config = dict(
    activation='quick_gelu',
    rope_fraction=1.0,
    init_std_o=0.0346,
)
Each number is 50 + 15 x the weight over its row's rms, rounded and kept within 0 to 99. Layers, rows and columns count from 0. The size before them is the row's rms in percent of the matrix's.

# down: layer 21 MLP down (transposed), 768x192, rms 0.178, rows 17-23, columns 96-191
# up: layer 21 MLP up, 768x192, rms 0.108, rows 18-24, columns 96-191
down17 095:31 56 59 71 51 58 35 43 40 39 41 75 47 44 35 40 43 20 35 47 60 48 36 29 56 13 65 57 42 48 56 36 38 53 49 39 34 43 81 56 48 24 59 26 62 36 60 43 38 38 29 31 68 54 70 25 57 21 49 45 46 32 57 49 50 29 64 53 43 65 46 72 48 57 75 56 53 49 69 21 33 25 70 30 32 44 47 26 38 52 61 55 48 44 54 26
up18 099:49 45 44 48 60 18 53 52 64 48 37 41 37 26 62 23 56 53 33 41 30 88 03 42 56 67 51 36 61 66 67 41 50 44 48 39 56 62 57 40 55 56 43 43 39 37 69 70 53 45 34 55 63 64 68 49 44 63 52 79 48 15 27 53 21 42 46 53 42 68 55 47 39 51 40 49 75 52 70 67 79 65 52 69 41 52 72 24 38 44 54 67 62 62 46 39
down18 106:59 71 71 64 44 61 26 46 53 66 47 59 79 48 66 38 42 99 39 46 27 41 57 38 39 35 42 74 69 47 42 69 57 44 29 36 64 34 56 39 58 27 30 36 41 61 55 25 46 66 70 41 13 67 59 51 16 58 47 33 53 50 50 65 31 26 64 42 59 74 37 69 41 60 66 54 25 51 60 49 60 63 26 59 45 66 46 48 52 50 62 39 30 36 73 57
up19 098:45 54 48 38 32 60 77 55 31 57 48 41 39 50 42 52 68 41 57 58 67 28 39 77 91 54 81 55 43 60 57 35 57 60 32 62 37 62 39 28 40 61 21 65 43 47 62 29 45 41 45 57 19 61 27 33 53 51 43 63 36 67 47 41 41 48 41 35 43 51 47 61 71 36 32 52 07 44 55 56 37 23 62 42 63 56 61 52 64 59 77 46 40 41 41 83
down19 094:49 31 50 74 62 30 45 31 80 43 55 47 51 47 48 48 52 45 64 57 33 63 60 37 34 52 27 60 26 49 62 48 41 84 75 32 63 37 51 33 56 44 48 66 48 66 90 60 56 51 62 40 60 56 42 50 33 49 65 54 37 54 51 64 50 46 57 61 48 60 62 77 55 33 51 75 67 29 75 43 43 69 45 35 43 54 43 51 79 31 15 50 35 21 63 00
up20 096:74 19 60 36 62 73 80 50 37 41 44 41 61 55 75 60 35 50 46 28 67 80 52 39 40 72 52 68 34 48 31 70 33 47 52 58 65 87 37 62 46 60 23 51 35 50 58 56 58 53 68 36 42 49 37 44 59 27 60 44 48 47 37 37 36 51 33 65 65 51 58 54 58 29 57 29 48 50 55 39 46 59 41 35 67 50 68 34 36 73 18 45 48 21 50 35
down20 098:48 63 52 61 68 32 32 25 59 57 50 55 58 26 00 50 74 76 19 56 32 30 65 68 48 41 58 62 27 33 72 59 33 54 36 32 63 45 40 29 37 63 28 41 23 72 43 48 35 27 47 52 75 57 66 61 55 57 58 49 76 61 66 50 55 57 42 45 67 55 17 63 64 64 44 49 54 46 81 56 29 61 64 52 55 57 82 59 18 50 64 55 48 63 53 47
up21 095:68 51 65 48 64 45 61 48 60 45 51 63 60 46 53 39 94 79 68 30 54 40 44 38 42 55 80 50 46 31 36 62 25 38 47 70 44 42 54 39 74 62 48 80 26 54 31 42 34 58 45 69 60 53 37 32 34 22 42 56 63 52 61 30 71 55 39 72 26 52 36 54 54 39 17 16 62 57 49 42 44 57 60 40 39 72 44 53 48 38 66 68 96 55 19 24
down21 098:60 59 38 38 35 52 42 68 26 39 38 57 40 40 38 50 46 70 32 33 51 77 44 52 73 58 45 23 54 53 85 51 40 72 20 40 34 43 43 45 39 59 46 82 55 54 47 51 54 57 31 61 66 72 71 84 32 55 42 36 54 54 42 53 55 30 45 67 44 49 56 76 42 31 68 64 24 62 86 51 49 42 44 65 64 42 59 32 26 52 54 58 75 53 41 63
up22 102:60 35 50 57 09 46 32 38 29 61 19 48 48 88 25 36 75 38 11 43 48 68 32 62 55 42 31 20 43 34 63 17 39 32 47 86 74 56 31 70 18 28 27 43 42 59 27 26 54 72 45 36 50 58 36 55 55 48 52 40 46 44 46 61 56 77 29 55 40 55 46 41 42 41 37 41 39 60 67 45 49 43 35 40 50 70 51 38 29 68 38 57 48 50 81 53
down22 107:26 59 25 70 57 34 73 63 44 61 56 86 58 45 57 46 54 53 66 47 63 52 28 26 56 62 55 46 87 58 33 69 43 44 40 21 95 42 54 52 64 69 26 63 42 55 59 53 35 47 43 07 46 48 45 60 67 53 10 65 22 42 70 65 43 32 40 51 76 65 35 48 33 51 65 46 50 44 31 49 45 57 46 32 53 19 49 44 40 23 66 09 42 85 38 61
up23 098:38 69 53 52 70 67 05 54 31 43 38 60 57 59 42 63 43 45 41 39 54 44 33 49 54 87 47 86 57 40 62 57 70 35 53 55 52 86 83 34 29 87 53 28 48 18 54 59 30 61 59 76 79 63 62 47 41 41 22 67 58 32 35 48 37 50 48 34 38 45 74 47 53 37 39 31 65 85 63 44 42 34 41 59 50 69 57 72 58 36 32 47 34 50 53 32
down23 097:48 39 35 13 50 42 42 39 72 76 47 21 71 47 44 33 38 73 59 25 62 49 71 31 47 57 64 36 68 56 51 64 65 64 49 77 23 48 57 68 51 46 38 33 70 47 33 48 27 58 21 56 55 61 50 68 45 47 52 40 66 54 52 30 50 57 32 59 45 61 62 58 43 33 61 38 36 21 54 18 45 46 52 23 64 54 74 65 53 16 45 48 47 74 42 49
up24 099:55 65 35 53 70 63 59 80 42 28 38 72 48 78 38 55 47 81 74 40 62 94 46 40 28 18 55 37 47 55 41 74 42 38 53 76 73 72 65 55 33 42 34 41 40 36 43 49 64 58 52 57 64 55 56 50 15 62 52 27 36 61 17 65 72 54 64 68 40 48 67 18 73 36 74 54 52 53 49 68 38 52 63 47 45 42 78 48 44 64 54 44 56 57 46 70